{
  "num_key_value_heads": 5,
  "intermediate_size": 1600,
  "hidden_act": "squared_relu",
  "norm": "rmsnorm",
  "positions": "rope",
  "parallel_block": false,
  "init_std_o": 0.0,
  "init_std_up": 0.0153,
  "optimizer": "muon_variant",
  "learning_rate": 0.00812,
  "warmup_steps": 0,
  "batch_tokens": 131072,
  "max_steps": 6104,
  "dataset": "wikipedia_en"
}
Each number is 128 + 24 x the weight over its row's rms, rounded and kept within 0 to 255. Layers, rows and columns count from 0. Numbers have three digits each. The size before them is the row's rms in percent of the matrix's.

# layer 9 attention output (transposed), 320x320, rms 0.103, rows 144-187, columns 0-159
093:099082146110197149164121117191153116121145111135162121128117108118114128093190110121133109132153101118120138117187125131138115152166108112142144132122145165092143126120135144133144135148114166107136124102151096134110063121119148126119100128114138141143169158097086118103114129096113154137123152122134131120148132148148104141128151130039118108108118140137142115116139148154135112114158100161118124138136118163191135108136101151151086127146088135117189104099121079146118128094114120
098:095114081114089114111163135140160162207123147142130093123173144127142074140073135164126119102146074143125179148149126132126148155092115151108149113122105121132147108121109169121159074143105152118150174150109124127152111112111114107151142155078136164141117125148093158144149118129164153096140131099163120089154148163151130130119088126137108146083117156125128114126130171103093148135117115134113143101168090121170101108092154120123138131140114108122129141086170151110115138134114095
094:107146154090194119164131100133144125120117122043113113151147100151093117123086108095100107148085125140142146109113100085140135090104135100061130142136111174162136172112079133133132140108110098160124142152158107118110160129090106127125111190137182136068146119122173112155162148156143136103145157113114140134138076183162143128131116148160130132104110144143077088159125143150126085096155131188142124170100122147157140145092114176149117122118147147141125137132122085131107115119106124
095:156118092135132162162120161161163104103110164123117128111090130164102101143113171171117124149154111097148129122112117180116123130166167168141149117103091119098126115122113134117172079119119098097100112169110145112135196155116131109132099148141148132090155106119136103126166170136166139097126082168118135145102103109127105114153112115102130105119152108140132149158143152101122064122134107106162063082087154121138136116092156132111124077114140134124095138126093124149184129096099118
094:124101106091123104201098144083151094171108147103138161150126160156111118136109104166176150121128137134112143108125138106124142105142143126125122138153096125112099122161115166115123113157080133123166163164120128157072124127149114122145143108164133152137137134109143131133111185149084147148153143117151118123139078134140162116130151129161133089118109114133122113119128125107128104105121138138143151116146122148112129116135131147128124048086090101148141146143116130090100089139160128
095:136166177111118152052201152163113102139060103104125125111122159135152145120129115139111118140143120113141101161124129113155146142139086131115126104148129126111074146152144129160129120156106108095100119117145126135181113113115097144097103102126164111134154121132151087108086113087155118169116153113127144134146123142111095174132127078127141140155113125121119130149136098133121102062110124105104149132116108089155107165125130154121084126156126160156105114152169125148136124143112086
094:159147122144116118092099107142111178088133168142147133120133134103094130117113083115150132112123133167094128130097134138145147180127134139114084126111121146140113165143131130123120138111155097118155149120123115127125190090131107103093136098140097054135129130115132098106100093138143142159137122139158119137154139120124092138174151117093127148124127120128163092144099156118131109149112086151085114129095105135126147149116174080114124126120146100104098152130111098102157142167142122
095:140133167158128106082078102119123139096131155110095143123133128165132123103121158105122104132124169096142134150145167103098161102088123138129148116181138136123139119095150092107153136087163120142139112149136113192111133110136107165142108136130110159095176125125144161141120122155115095142117120124135074140109143128150152120096109099100176153122097143197175091088142141084142144133104129167104099135105115100177128120134115119117151129086119113105109121128110132116149078124121146
092:150147209134120102087131142130173129156174089121113136140105089099145086152135152155117092142112125129121098114137190131134107128152164142083114118153123119157120158128100157130055157133120138108138127128113151133139141129156115165115139156101121131132117141148113119127125148093126187090120114173123107126129120124126120138137109109138112119132114097133131113152163117111114090128090123092147139166124120141114139165120131109098111109134139121157109099097119160129102096089130161
091:106163164173139155125124104127118126135106128109098093177088144142133132126083127149113154116096148102130094115106177128158129150123133145132115118129117136096130122117114132107106094131161118117126122139144120129142130081121115152122119180132143115122149126099096119120113130136130171099138122139095118140098124114188130110145100138093107136082172116139112170145120103124137159098152133153118106103119125134135133129087173135116076125102114140160150148149149106131172116116119094
087:125096107102086172125136094135147140115128109095124129132130118082145091129127131110088143156202131105098113130129127172132135128134135163112119067123097109150124146151193149108097139095123119093131142127150145115129135140133078127132074139107137104139102120127140112107137099139148114193077099117134096149168108129097124084148142134096135146123124092152139110158121112111161097126111114143122144136113156120147156132082145138098136150122088166115110137147131144118137097133134132
098:108159146079112141143142165093113116112132137136135146113109106165160120149144114113103119144152086143107125139112167090139128109134116181073134126131134158092118103127151166137121112188158112124133101130079177130119112136136120136175152098139126136118116155128086141117109117150117092121114123137143130137121125101158156143138114158137114157198165151108132140160104167107078140127125155123153102144119131113109103171148128132131152133108110115158129140121124149111123104160097141
097:134144139144138138130112148093106173093115118113163134132163133101089076134143088150123184140107136101095099147140126161158101151162162108146121070150080150147097136119158143129148117120148154136122195102116108100120129130124133092152086133104113158094097120095101089138150094175157116115130149093127127133125086114135122125135146156141154114096108120114123129147105132151099131139160137084100120141163114151113119121102147113145121136132122106135106116133086140095116176168110163
096:109148097152141164178139088084122115159149122134096156164124156146122155098096142104128149134109183140163165096120141120166129125126151122132108135107133150164111134100100077138137124102120105114099107100107153133108183120141155110122174126099145107118120106148126151134107138158105130149127124127120084155096187159162145152151101146129119115140132156073126169128115121113111138134173160138163139127132154134116113128124121108171146113115112129129139148134131133180139136120093105
097:127077129160165092198093115141150077113137112178096106138130129133129094160144141176113147126148141096085134141108141132158112108123136125109138131118099145156141156088140104145132185125160128176145084152170164072151086118127143135109111115136114100113142083159098105097101121144173110151131107128157136101113158108173144121126146120120149147152119154143121071160150166123130120111107122145123127105142109118107112174120137099111104115147136153171143136128123128110123124104149125
092:193157157115108141102087156159197158166148162121090148134114122144082144120123132125117151117114100132117129156134113144130144131138082120127138149123126131150163114102106097097118126132117109141110103110158141136169186099113112161126142140127139146135154120127107112124126092112127161131160127097130106110117163112129101091121127104156126104141125143142121104091109140156143140203165102161132144112137133117129091130150105120094125123178121102162105101165138142077127111111167126
092:129154186104123144090141166173087171150131120157096103128132143116106098097140154135157147123163134078100141106130143130102128129128076121174167177109161138155127079131169118145182095111098089169170173121085125173112124111127130106129137138132098115118106105139102145098133122139125124140094080110114086093103106106115151133128114149153141131137161121151078127115128140148125127146098188128126098086135134103146155120102113112139114105139169125127128150153122155156144144105148142
092:127139091159125139059136170108147113121130126096132148141119162125128091139139145168128118151115134136088155109159158110123143125126107133147123110141146147156151118121145147116108147101099133116131166128133170172145124115134182136120106148144142129140103105126127172115102145113173097141168185147113108138158156094137100141119147166124167143139157103137144117163117103127159129136192133161140110132162129131107115110130105113104121082096141101113111102112112125117117099116131101
097:114144137118104159138145117157095168153157142127107111143147161130122086135086122175136147096159106153130154136109101126078153124150146148065112157141108097135102172106142132111113108142108121144097114128114131103113122070116158134143125130173131147154139124125147156124142106096104116090085119096129147152096093130124137141085117127136106097096177126120091129112132168085146117186148119145118151151092097130159089096154146100151156142101144145118159133134153135106164136133113150
092:091078133116103195157129129161144118140138097129149119108134148117133135176125148137066160103112162099124116194109075111143132095138126102120111085156142125141159143134114118111095153135118141100119091126154130150140127132161129118116128116091149127113115091134161108103134098124129121151099167098136117103160143122159137146106174126156134154161136125124115154153119098137125161077115120141124145099137149125101133162116134136129104129151123086106101104139107129150180112122116164
100:181117148197103077109114154108184106162128176175082133135144144146125105102154129130107148175114145128146131168141129127118097092105118104126129135120136133093137137107098104147118172127136084101107111152115142090141133147134080143094113117111144110133139139129125143139157155116108115133115123129136159146162117124099121110113123097084127118103185152122135134147065180196135110102118116172097172139128101145131150145121124121129135096093134126144141149118127135132161148123106163
093:158126128187161159132095116117136135154149099076109144129143136104138134129127178082101069171115127164131105158118144114119135092163180142126090113086128076116144124109091103109135064120097158129120130145150116147141160129157138151121135142141109143119120113136115150114143141143123182160132138138117151078122119128127157127145123147128142116142113118112141121144128114110120142143131168083171155087122094137084130146166132091106115137133138063092107130150143108109141129133129107
090:153151169122113146131094108167141122149121130131116145122130107145104113098152125072151127100124097158142144160088129122112170142112155131134197112086139099100113143118083111069122100146114096107151148146092144129131100120134139147146086154075121087107120130079121093104113123136129147133124143113103100151134129160157151163123151132092144075179134140088134153092129088138145141140141120157114097150166078084143125121154132129123143139147126169119175121102162117085154142156128144
094:151173121128179117182093096130102176113131132141106213113134125130174128169124128107074110137123092143153148083128125100138115097118123139119098093110101101105165150163120128146097147105124127080120126126105137186124099102139124083114152103140148115118142127147118127150145138134150107104138127138148146129137133134102123098099153115146134102131123119115104114129176115137139096100131131108129135128089108104155165121111130132107125138139138149120089171075118184131103149146166100
096:171117137120126160127119128159133115152166114107128132083094147113147125086116127114128102119121095141164116114100125108112149100137087126169116150110121173059107095120130085129098076123139129155139128130134124104115151142141145146094114169144114159102087120079105142127166112150103138159104100116066121141137121086143117136148135138090128087159156136138123087094103137136144124116130123143171128063091111128073153116148087138109112128134077144122143076172062095136122159127110093
098:126141119058092110110153171104115132108131144120142139147106147178171107134132140137169128156122122189146150177104147111124130151108156125100142129115172102178154128089151163147121183104124121153171133142140133108133131165162109133142131125132125126121122135144094123145146172138138140107107107151113132135179149128157119094141126122085141108098156141135091129095125118130137132104103078132119149099134159134118112134139158113198146117120145158099126126106146131177119108139126171
091:115111145093118128123118118127107094141077097097117143109102120139112109089106137133161124113143112080171140134115132203128146142119159105128102160125170128164110148129154112153116145156127116114194131124148097103147129103110158132150145146079121153093154143122112138096108141124137111118134083125135136133074131145139151147155112144112110127133068107126141158136115106093150087122133155135156161096140118125135119136138145142175142121114143115093156122111125099133086130086117159
094:172127156146084066102063170106106182111117117103145103123136138171121152109106074107118141122155163104101133074124070142130157107150127155112122130079112133171162164095099111127109124116110138125124142065094106153131176138143137123133168155113112137174127151145167148158142160143124157117098123116165133126163052131135132121100143149083105114126156179142103122108154165169129138101130150145133071158164111094158134126100146153128129138144100100163117129145156148124083151130140113
094:130107079088094081172133140130154149122129123127127146137147126141125109090118154130087202082109133132143146136121129127088136143137159102129129160123128129104155105110125094121108145152139089106134142153131113136146153103142140120106141150144100116110125156138129158121099106134128146149133080091119117157133131107120154125153110165137146153095131138158136145094079135142144164084169157136086135099137096120126106154131166138133145190128144121135101093160120144169142080049131128
101:102095118101152161115127107166104143127139147132165129133100154114109131142125149158127187141137099103081116120162145077164172145126113116128164130110114107124110110084100142118101142139118108084149109117096147154096127099119162139113128138168111126113132130116056151152105149155138120136171163098162112097129094143129085142147127116133121142142129151102104088142106153126141124146099139142114121186093160140151113114131143122138155182112132139058135110143109103127114125127132134
091:071131152118146107142072187179140162130134140137134138103152108154134121128123119138112118142145123110160111121093140131115111115086125106101126115126115174139124087147145117120116111119103131113128170158080138151090102157123169144111134122117114139130142095165070159166083158119142153138077141131088151134118151108155119131148111128143135157119159118165116136125062128150098135120109122155117144128084127148137115142133134109160128098147138158109142129133154111155157123118181108
092:114124124065113106096166158097157126125148152122088129155129147119129171137102134104112118135109128146150079121124129152141145149116151152109117136125113095152127136148114125128161163112151146184132164126117144101128082120131129117135163112159052148174106179153139133157142097137173154102114119121117133121095148127128122107139132161137130094091119141149144127125136182128145138125131150150149114109153112123159101100115136147112148122154111115121166087100111108091117096138129132
095:144095162143115141061158111140111183126146145151139136134076117154131119169131147123131104149133154132105130146119163155143138173143136179099126115098096153127135161114139110122127135125108139123101123120149134131108166105109140139141096142121197129075138144125133087195153139081126161144123090137179057139161142138120129103123148137129137158136107129125153125150118097118103107121134091104123123146104101123121131120142110110102191125121146133110099143110119101168159103085146126
093:182128159176113145126104116144168136127099091137156098108069131161134135139123095122105134091138107118157138157136128118080095125140128130126140154094121137111094082113103165132164122134097073105146109125124164109083090164130131095118125098076100167098142111152112155138094086130111157136148161139153151120122116130096121108125152177123089107137088113180149128109151163123098182136130146096096115116088142147097109117091095138106133116144118119120117130091135111144137117187099105
097:138128130155076095176118101160112086134152140124176125141140160112158090143131172098148138107144110132137162090141119111129096124154153151110134095153159105137139153143133103133142123125142168113138139123141141115106175126112098122097152139123146150104184149121147163167112127148134128177099154103119146141150128156108126165147130156104142107160116141150105105121157103117148117156123142152150135115124136110100136145113143129139094122108143134160100183100174173098167138139146144
096:148101073083133147142112097136130115154133115158066128135117134136134105163097163168089147157112150141098092124112103083116134124167180105147137104119132127146136134109143104152099146154140136145142109126145155139160115115158137145117164152128134089114116144175158064166163109114083113141177143100098126105167118108113154121145122141084120166158093142132136124092124112109106156160104136111124120109085128123120160114148144087108154131124143158133161159099131184137110165136144119
093:076101129138088134178114131129146124135144123108100118092132120129125147120134156162113124156147134086118106122155131143101129119149156106100138194147123118160135119132149086107156117097113119127128134149111121091129195144134143143111104125136103138152155122120170124188123136141175166122130135116104113116113129149187191115133127136125118134137196112179119091129143086133144134112132121126142097113132060137158094076132106088123117145155130124123132122096150120154138139104125107
089:125155163162126158110138127126149116181109209147151128126158095145096114131108123169070154087126124141107127107142095092153154168170133112121105144110137150128110176111154168116141127161150145105137130084094130111144152156150119133131152108146133116092138174143112129142064096148129171127160138139153097065118148149142123151128149162179148146090118140165107153110130122133097129133107122180097167120167157120132176149108136108146117128138083106127114127163125120121084137126141143
093:126118155101143088149194119155146167145127128150132149097155144142113096122155127148152132109112186092141091151101173146111123128143149125098130121086147100135169106143142152136123146104121136159120111114145136087150107116098107110173123108112136104125148152162111162121085188152165148102122180130116137122107115128135139138124106124162118145158122081172176140133161092122102109167117101163101155092084153128165149129117116152124108077127128135122115154151139124117134134179139130
093:155159141154121071096136160176136136110157100112138130136116138107157166111106159102154151119096109158126146122139102079123133144140170107128087117153111128128132126113144108145125113149187190137134115172137080154136123140128136162149146126150102168134124133137166100141109113138126166139154120099121119130100166145115177113115101137140147158138104110134122106111109161115105156120168107121130142119049144128108107139127191136150152132148152084146133171140133144116114142130128122
095:154118135140136103178116125124097054156082115110133151120086119147094156094094111101120134123060147157167110132088119094140086149125122134148135095137153142102143158154182109108101132096106128172148157141127125140099102114163133142097129099155089149171115141124133156103120081119129147117065129150115078158109105124138154100138096136146119120178124096140107126145119120120114127144156141091144160160142143123106124146161117136159130143136143171085090168128130143126095134129105121
094:114102096095147169180144097121133099115125183155147151098141132111155165088128107149114141142143108131153125135138152113098064127127088143124118148131155115122110121130113168136134121160070143171089130097100133148128144121169115117138090160131124104128093120160147108151137118131144099143094116137112136160143131107113138106110112124138141065102109108161080099150151103139107133121117127140136105132117114118139105131125174123130149094119106140138173151096136130108133116132140096
090:132162113076149126152089127120154147119111139114120140139134071128147116085117175125106115149150122128147168122135146132102158147169122161141092135103140115120143149120129097118130146122147117143134107083093125136081101150156124107121124121126186149127144135135140109175119134107148085135134132109130094147124134179088170138076148131108147153154147106116111127158134149096128103136140139200136135149133157110126130096143116114068154124119133092123170130149118107160139091137094135
092:150133111137150120140077130153134139142143123171137104119106111149136139121115143156156086100109115096180134130169141145134123092134160102145130127144075057144130112168094140158120131125133139155116154147158097117172170157119130149128099096120158129137130103137078130136142135110143082113130128130145141104131124078184122165081125128120175151174123136149138099139134071107119158118106087087104087134132141109084111151109124144106117105148096141141145073137094109111140150171150119
# layer 9 attention value, 320x320, rms 0.112, rows 145-188, columns 0-159
099:148112105106084139149131174156137121150173120095131132186168115114130115116093086126151113091159123091143084076135109143144137135077101131103156115106087110172149077118086166173164120136117116154122136124113139159146081117104111130079138092137091104131105124142120126142143137158126144097129100089146144088117142114127132092128133152169161099145109143092115126121113137103112125114134113137123151115117093156118118116117152110152120128175108155122120165158103143091111184113140118
100:145130116121121157141104152139171126125128086097134126121125145085110123168154158160095138108085134152077172133116097127145108145125127160179125114109152137072094138112163152136158135153138094122126179140142171137137112109146110111107120088121172165147093085160156155165136119106140117127096114137118115142147141119130107102103131105115128145143091158126096111152139103140160116149105125144134164155107106177157107112130117137111112128137120122111122159119117125138115092149131138
096:143150162129134104147079128133143117134130089188076107137098128139104124181145124122095126157131120132096062112162150103071114132077127133113105114090102115132195144131093142148097168113160166138138150111144145125143128156121096135143142148134110136139125150112123153124173142160147118126094137133101102091149089081130142127119132119094130107104106150123139120146135071169140124132104104154134141078124112106109118109123137170114172118139149156100143138069122121132127152152183175
093:133101117131115134161124110148113143127094104121112163159102154092118122140124125116138118123111100158227174059124093133126115123126128123111201125086128118144108165113130121124138108154113160165155154138164137138118151127122130090127132117157143120120134106129150088144131073136137141140151141178160134150140103109118161124104085125120154087147130126119150130172103078145123162122109114137124138182142144118097094138112110197168131118112146172123127148139092118130104147110130103
099:095120091150105117090138123114123108093144127156145159130158130172146102101141132143159158142126155136102138086130166093119129093144112117139098169138124119094112150128160090134124106128129106096113170158154167115166116098164114140100123115152146099158112138178125114109136133137147093115146160128114154114150127148098091140127106167093124158111139130094089120111167120145121124125136131150113142092102173110120173101105165152130128152182127186132095080117151123125206103096158136
094:105113126154142175102154121106124089145138094148129155133136111156150134106112123083130150125154117140167110136100138095103143120174163114124138133132124131118137164139116114138122127104161073110092122098102126130134143117115081089131086092153143149118154166124135094106120115171141129153147182122120115110093137078167131187099100153135133087146131162118170121125130164171112158132118121147137143132154142124099149122126120123129130129148108130128118136125150125128124113133107128
096:160123108124151125139147114113138136095146126103142093175134162149129100148146101103124155120100127167124098126142143118102116102107113121102113076119141116129178100155112104120119098163133099126145108171113142117147212116104069137170059143112104127131158134131135134117123104142136107109131123140124094083116130093094144133160118140119121119145155124097166078133188140101150139142110133131146126137120080102160115148156147135127108114134129118090133119113092107126168079134127173
096:158136103135119138098131111146133108101130149109118154168078090152119073148099150156174136170117153107106144108115157115105062134121134146100167141125107171127096104165127111165105141199122107103154129158105109111166142095129181133113136118126130147120164116160132097151105102123146124142145111149143122149099139130162142115132126134125114130085127091112109120142111068127117105105122120107104109106118162158144140115120116084088124168142147111156155100164135108126130153115125114
093:152150115128134130098161151149141126100125091154125086141109146128117132168090103138135163164091129101125113124108180123109140123118154113125092110146145139124130099119129117144150131116097116121136141112110189170152120175106124159139118132085120162192160133132126118104074133103080150152109148116124126161158134106156150171127071118143128127150146145142128145162114148107106130101116155149151146067132072121149152150082123135126131097137143137135144151137156145120158165093162148
092:126114089121119113129137106102118127120155116098099121119133142146139099135125147100119105071158086166135126176078155107144133168111095134067103123122108136154115131139129137074113100134131108103124164095150130113105119162109115129082130128127163103141091109118160159130123110107127142119133130158143150172164110122145106093143085124080144140140127145106148169134143126147092157129085111159122151138144140094139109150155118137128107113136137115144143140107109111122086137162146081
101:146118150134109162098105095130145156145114137136150102116118135090179080112119101112098101113114107135152136125152146145152124155129107145194146147151157160131113148114147167172089090121140123144096097112113103166154096167115170118138168146147162150076131113131160111156122077148132131088125132115104149088154207118131156156147118180117117126137147114121143104101124136074149129133120145138131106129142137184115130167115082106145139129085120124135141176184101135080141158128135126
098:134166108136134116141132143114094156110136091135180140176161169153089118133115122174102137116133144139108107135101137150161160151154144144129113130187103125136106111082148165075147120127133146123101148115154092170142107141136110121103134143140153135090124134094118115169104112142127177137131146127157139101085128117118150077099093126093103163131115101133150123114124091125088104182121121068120161110130121094107116106122115121102131136159113139147078112114096089097102151107103139
100:121126142134104145183117101125139189120115129157123118150092130084162166131146101117163101135096121135130150115132129080133151144122114140112124096121115129161158128167113099127139138120148114107082161153109123106163149095116192124144138140093110161129073133121140150112110104110099137158119157120136107158125134132147103098069164111143082170128131153099044151110144103158083116120131125140101128116142121139115149180102107137127138121145124153134148146085106128128133140084097134
099:148089121112132115077101112143140100140114173137087114218128136121115106117114147148141144120149109105100109142129120141081112154108091161138145151112117210164125150130141141088135174111127124143129117123163104109137100134163172148155132105140113160141134116105123126123119160085159124129164151124150125117148148144100138102119145133166122109143143110096102164082132157131131113140115112132121152145114123134133142106124138134119120102132178180126117114066138125129183150158116128
092:120142081084099143072110150098122125130075131092076105162135161131115105129144145154119111085154113095148137131128114141132098116093106109182145134163119105171105086095117111121126128110117101106132086118116146118138120118109153175149144154106114099143181130142083141132166103134121097161155120116122145116101115143081143147125124143153153128147138137135111103093131130135183152131121148103157119171141110157164092103117124130097123127124099113151104147147142070135131113107123128
095:122106099140165103133106153128130099127118152118171124132104175092161158151146139157143102131150160132117142143095104134137114144085133103111132111134082175148170123121119149087184133135115103136119165111122123114072112098107144145164126132110092101115116125087132135085092141107117093148134114037111128129133165094112094121150063140152122150128087119103155081125124134114104119088109100150076129169120127122164105097112140123176183130152121126124143131123112161136128107124131134
096:149133134133126133146164157132142157100083104136098158117151067154121101104095177118129095125126159125168146148098118099081089138117141121126102137095153134152109059142147135132143159147118107104141088125146095130149107073126134164156117095152140154121166132115130136129121105097130091145180171117098106142125118130121114132087159101114149151150138124103148099156131139081101089115100139110140098153133131149105115148119118148116138090133125158154111145093093109120105117109090091
094:135111126168077148131138116144142128106168137124139119138124133104136182128124136146144168125130114118115130092089049113132136083141143169125119162129131141113145131148095170147146110134098105138153118120142114145163163102121151134130133122191119143129149132127166152107110128113141185124152120111148157119139074127108105137154114135112073092130118156141152117131128095156129091153133127132100105134107137115122089131117113125121105100104152108118125127135154174127114116156144126
096:134137105108107113126116134166092095153084141130138122120108135140086142116148157169139135158114136107149165179079144119182143134096103187147152126118110099128117135112150114103079130115146102097103175167136121130105143092163105112124134125138104125136129141115147072115163113098099109182167121155132159115107151140154096122124155156127164168120144119090109123124145143108110105111110127108149145149165141113141133136157108136118124148108142127105132136130137126147165130090082060
097:152132119137132167123085102148135129130158133117092150144141129125187184135123148125186099137114147161164167123126152120106149120104128107108117166130106149128138150158091115147142119093100086129129096098133150118195143161128106121135092117150135096139141112133143122073089131155104129116109125081133141118154119151150128063136150126127109115127154141116164116102085114129161159144131099128121137138110144149138127156125172149131090064100130148105137150126174087132185111160159170
091:118178144107126098123100141104054118133126113114069087140129121114125116146132137166107113118069124142135171131148131105117125091110133123155131050160155115091108118146112152136114110118129098086121138070105137137130148161127153111116088104117140158124099132133137076123103148130098153086150105146110142141114111103122159150119196154121150146081108130153147117126082135094116111133120093128173156137083134140116121124147129091111104137201122136122089178104137184149142105103108127
090:131134103155120136135093105123124121133108113120132133169131090127106163131110086101120127109138122107102101127129119118162093132143108119145128106081172122102119119102073146110136133110116073129153144080149115148135110101125087111127089129099141112092116141113108109130128097176125150098090175124134109140144079126116105165135113095084132078160123131124134059063105182110122111116171099118141121079111136159105144117088130138112155088139132149094148148131141131090138123111097127
100:126149149111133152152113142101157127103115126173120139108141134159127102149114165124159120089133118154131108124102141115125147135108134137132080083138110148114105166140143128150143109129128155108111146158132132146085172129133116098148123115139134122140096145135132123129114160136128064121128122160137139102112149123104144137130164114129131137125146112106096181128076135167125138105129098084152085147096123118118137165101129089055123154161136182134104131141072205104104146152144094
098:154161140100099154120122123163168144106158125110135157138115120134131167102145103160099159130133143083124135123131119116113121075117125102182146168155109100109170132118105145089124126132123143116180159127121096120139098119129172153143078108096142124120127131114103130145135110154084157098156157140111156160134168115164137169083136142126118124143128099103152103156122133109134094104134124129107145126153125143122088167140125167128130138173119122127094160149139129136137179188160145
101:140121126101119129140090140085136155129161092131131149133108140104165141153148121121082071125168110118115108109137138088136138102166131128113125110131135155200099146126122156130154142119109099132187135106138133121121146093125119143135129129119138114082105123111143154190130115115129103101095093099120115161091076128137160130128205116111148115090129155133131118141135100100158113131113072116063090131163131116121109113127099129184102108094144156146112118148183125157142112131140155
098:140122140173119158126110128138116146153127146170135141159119165108143107155091110122134110155133122142119162124141090114122131130107124136107145132122164131110155107104149141089137155157122140122134129147092161102149143127140125135151108178141119123094125105131120133127099144065174173174103103111096113172121132106095134158111138146128152114097095089082149145126141091101120073117131118144133138102142183093099120136128117102178151112108108104110126115144154088158150126099072134
095:154136143138131148148116185140122113115196120123093125138142152133141123116137103119154110111085120080146120104144177122130174178159123135115145118110127144162142137131137148154124131120119122142053119150132109131139124157135118177128117144152119127123136152111133136137124137159142180166113124167126099124101105171147134084120141131124169087163151143155139093102166154147160133157096129156099140183136144111151112079111174081071126152122102178135133137100123165147118140145098099
094:130105113129138101145098121128154128149125132103127144171156162113128167175128153091084151069110109126150137124134131124132110133134171086128106110168160110123145113179114124152111122108165107114117160125112120108110099109120116141134123131065084118146119152128150151138119090143122182144109113137096082090157096092117135094137143142111151120145074152149106143087194129118123136138120123170091128115131081169084110101147120138165157139134133148144110117148147156134131142136140118
102:105141141106121132129093134135167136154111092115160155122131109104133112141140160125137171095114046161100116111114111117099171123135134124097159112103101109173112145143139107121148123144119114128109087143111158122111099120167150089137161124127110087105102143127124135151103168174141127162201148077147155107139166140117144156117100124121094114098132165113127139207128180087121110164129141100140152089136177137093132130120157076112138163124137147135109144181111071129137147120124110
093:157098151086181121128143152111124118134115145144125132122128121112100127128151117113132081107143154190132104125097115151136111169136083123127147118156120105151131119156159142147111115126124149114162162152091129135143136152102123137131139114117153121110134126151126180134110108149108158124124129149109156135145121106131119182115109164133101152162108130106102065127110079129129075148093120174132122097104136160143149150147099085095142108121156141092100147152144136126123127171089128
094:141145100189107128111164139096129125138151122116142125145116155150137118142149091098138114109166146123149100135133129136109128090107100112148145128104129117109187134143142137148086132129174115105154158144116141110123109103124134083133143116149090107109142142145156103113125149136102146121132091120114113115108125144137122102165124134158090124103112143131107141133174180143139127173201106139107086149133113123149121155143167142101072143119147125158158147153160144100102168097136160
094:112139120122092101123114116111150139041104111109112112129130106147161120119114135113088107158136154122099139159150141090127124151132127119163144096154140121181117084147128142123163104137122151152120080109120130142123153117138125112156112109124106106139144131134141141141140171112126090137171116122136125081111105110145164140134097095121139138144116151148117149152139094085117169127143155146143116165136102153133132132143138132098118090100091138116154103124149135133108175119114134
097:109138108109149078137172149148101160157139154124143134091150161128138132080106110119142108063102105133102120142133113129119125100121100121152150137116132129100141150085138127133120093098172124097178151118069141163115143138167099140100150147135114099123159119135139162126110100152157116124109126105133125144153122077119130110119138175126080128133147101146136107094112147154107146124110127135157084127106114116096097135096142076144126134175138114119159143164115098144127137132148160
100:093118143123143100131116109097166144122181105156116118130114153154163132157161146126109102139136142158133129093153125116187104161143109163139117149108141149131107172118074156118159142138095130105090153137109094153155128127133129109126141108140136145119134131158133148120148088145077102125146122112126143125113111119097145128140129160152152152159132129126169136121130120120118146125122104134139133140117133119145134109154121095162108147108119110109155167093096141097138138132146103
097:119135141115131137154098096145137110142134131180125130180112114163127159114149116171114118131098088117136125118130168120172161114134173098124145123128114127137100142110115124123111139117140126136105114171131124146134142134120158125135107154133117085108112126129169111164106132128057123136124108148109108179114136117128135151163113125125146120132107157150140112079163092104078146123102147148142145148123135156111108098122082130114108127113112145143111124095121160129172152149146082
099:127142142117178117162119132116130149120124127126143115117130120107128121177135109148094099103094117134142119130093150101126135146157113104165129144137140151124125112133122112143123162110136175106144119146171131085103117139138169110150165128118116130155121164132121104158101102107126151111113134118078125109090104122149122093156139134088091124137116136183110117157185126134166141122122179150127156134116085130113139112115090120099038135124120106127118146090169140073089144151138146
091:073111141091164107174091127133122135144107135126135110125143150103111125128189147133099158124108128086125073136144136117128175120187103133111148104092110138120112111107097163173151117132150144134124143094073129130094173132142096114130159128147074152199131129111184131147160075165140124152141157138100095099144156146144104131110128118085150138116139123134176159105128132106140127160117148141103152156161152189118119126108145103137156110147131145105109121167133091146097142099125134
096:120119144168135092154105103113118130126089168165122084110158145132116100102144111121142138098122168162132099115106124151091092121112142119121156157118140129142117143172158147142124161192105143108143137133132164097142120129104143146117142085104105098108141097131111150107076112108144163164076091146126173088156120168148100121112108153131109147133140142134110110147106126140141119123104129146172126177117153155125134123108107120145137081120112158185161162137117138117144117147102106
099:128120148111099123110159140142094134176117129107121121170095162124098180112162125097108102118152102118097116110151114144106158108120141130122127163114166118121132106084098122200097156129109129115131170189143123136143125152130112149154132104153096133114142095158148121105138123125118133114159094087165115133094161123094135159114106118134146150112147105145108130120154122113141129135127119097141159131138115131136138181145170140124123142144134095191173098175138201151106087139158097
098:118100154114126128120132106119142122168148082141148118136109184081101104125144083115102095112115145135123149114103160147152089148158135131108160119157157115077109122104110097124136102147111142104109127137126086136128124135112151122125098117134066114158122175127087120117113168129122139086118099104124152093120165148119129125135155136127169144114125144164104126107091115159116121094134089102105068165148098108079107115170111137125132103150096132090136137168141150146115140199122137
102:144112131150127100110133081129187166135156116172168150121128128106077134108135124129097093139169133143132075115136150173124106136091098101104117140077136132078163127165121151137156123114121149132145163118093110147110114070142103109129146111112129123115134140155063103152142154066152106094090169069118131125133145136102116157166158133138119144143105121167092156133120123174137156148108125125124115136092132147124109134117102133145116099112139112150133125120174116131142136112138128
093:090118135119127115124116086157145110091137128100099140076102103158152151111133137108152097144144128112120113116136106146158095148142098106102098078139137118107135161120125114097114145117099139093146111124137116113129125151109154083174122129126161158119102118102129141159093118117152135138210138132184116102133136116123126159082155093109120153121132158140092130116083154125159140123086143161124127149111183110113114139136119117105150082077190117126163148149112132109109140134127087
096:151150122124173119115132145144086102131111143126099116119100118110140095103113138163116141155168127144153128117113121098167131106089104135138165141088151138158148142121143144162174148116134132082125181133157128130082125152138125125153114156111133113124127073149110100151147131122183144128093111135128131110103152145135121168133142111133158089196130076117118118165113110124130130161104151156100139104115124124152146141161137141099131086130115112160117118124115084131161139131129124
099:147132136145123115141135109124156153125176111124136137139109129133101143159104103114164117103135106124125131138109078108152120171113121105112144154145167172099107133132106117131122130125109110147102120137129173156165077136153115179128144143145165128135120107140109150188105107159094137098093112137110135145123134153077149121154110149119124138136101104151131091155080121168136185142106144128152104171133091130138121136126095086120117066144144148141108146104132153147099136119128144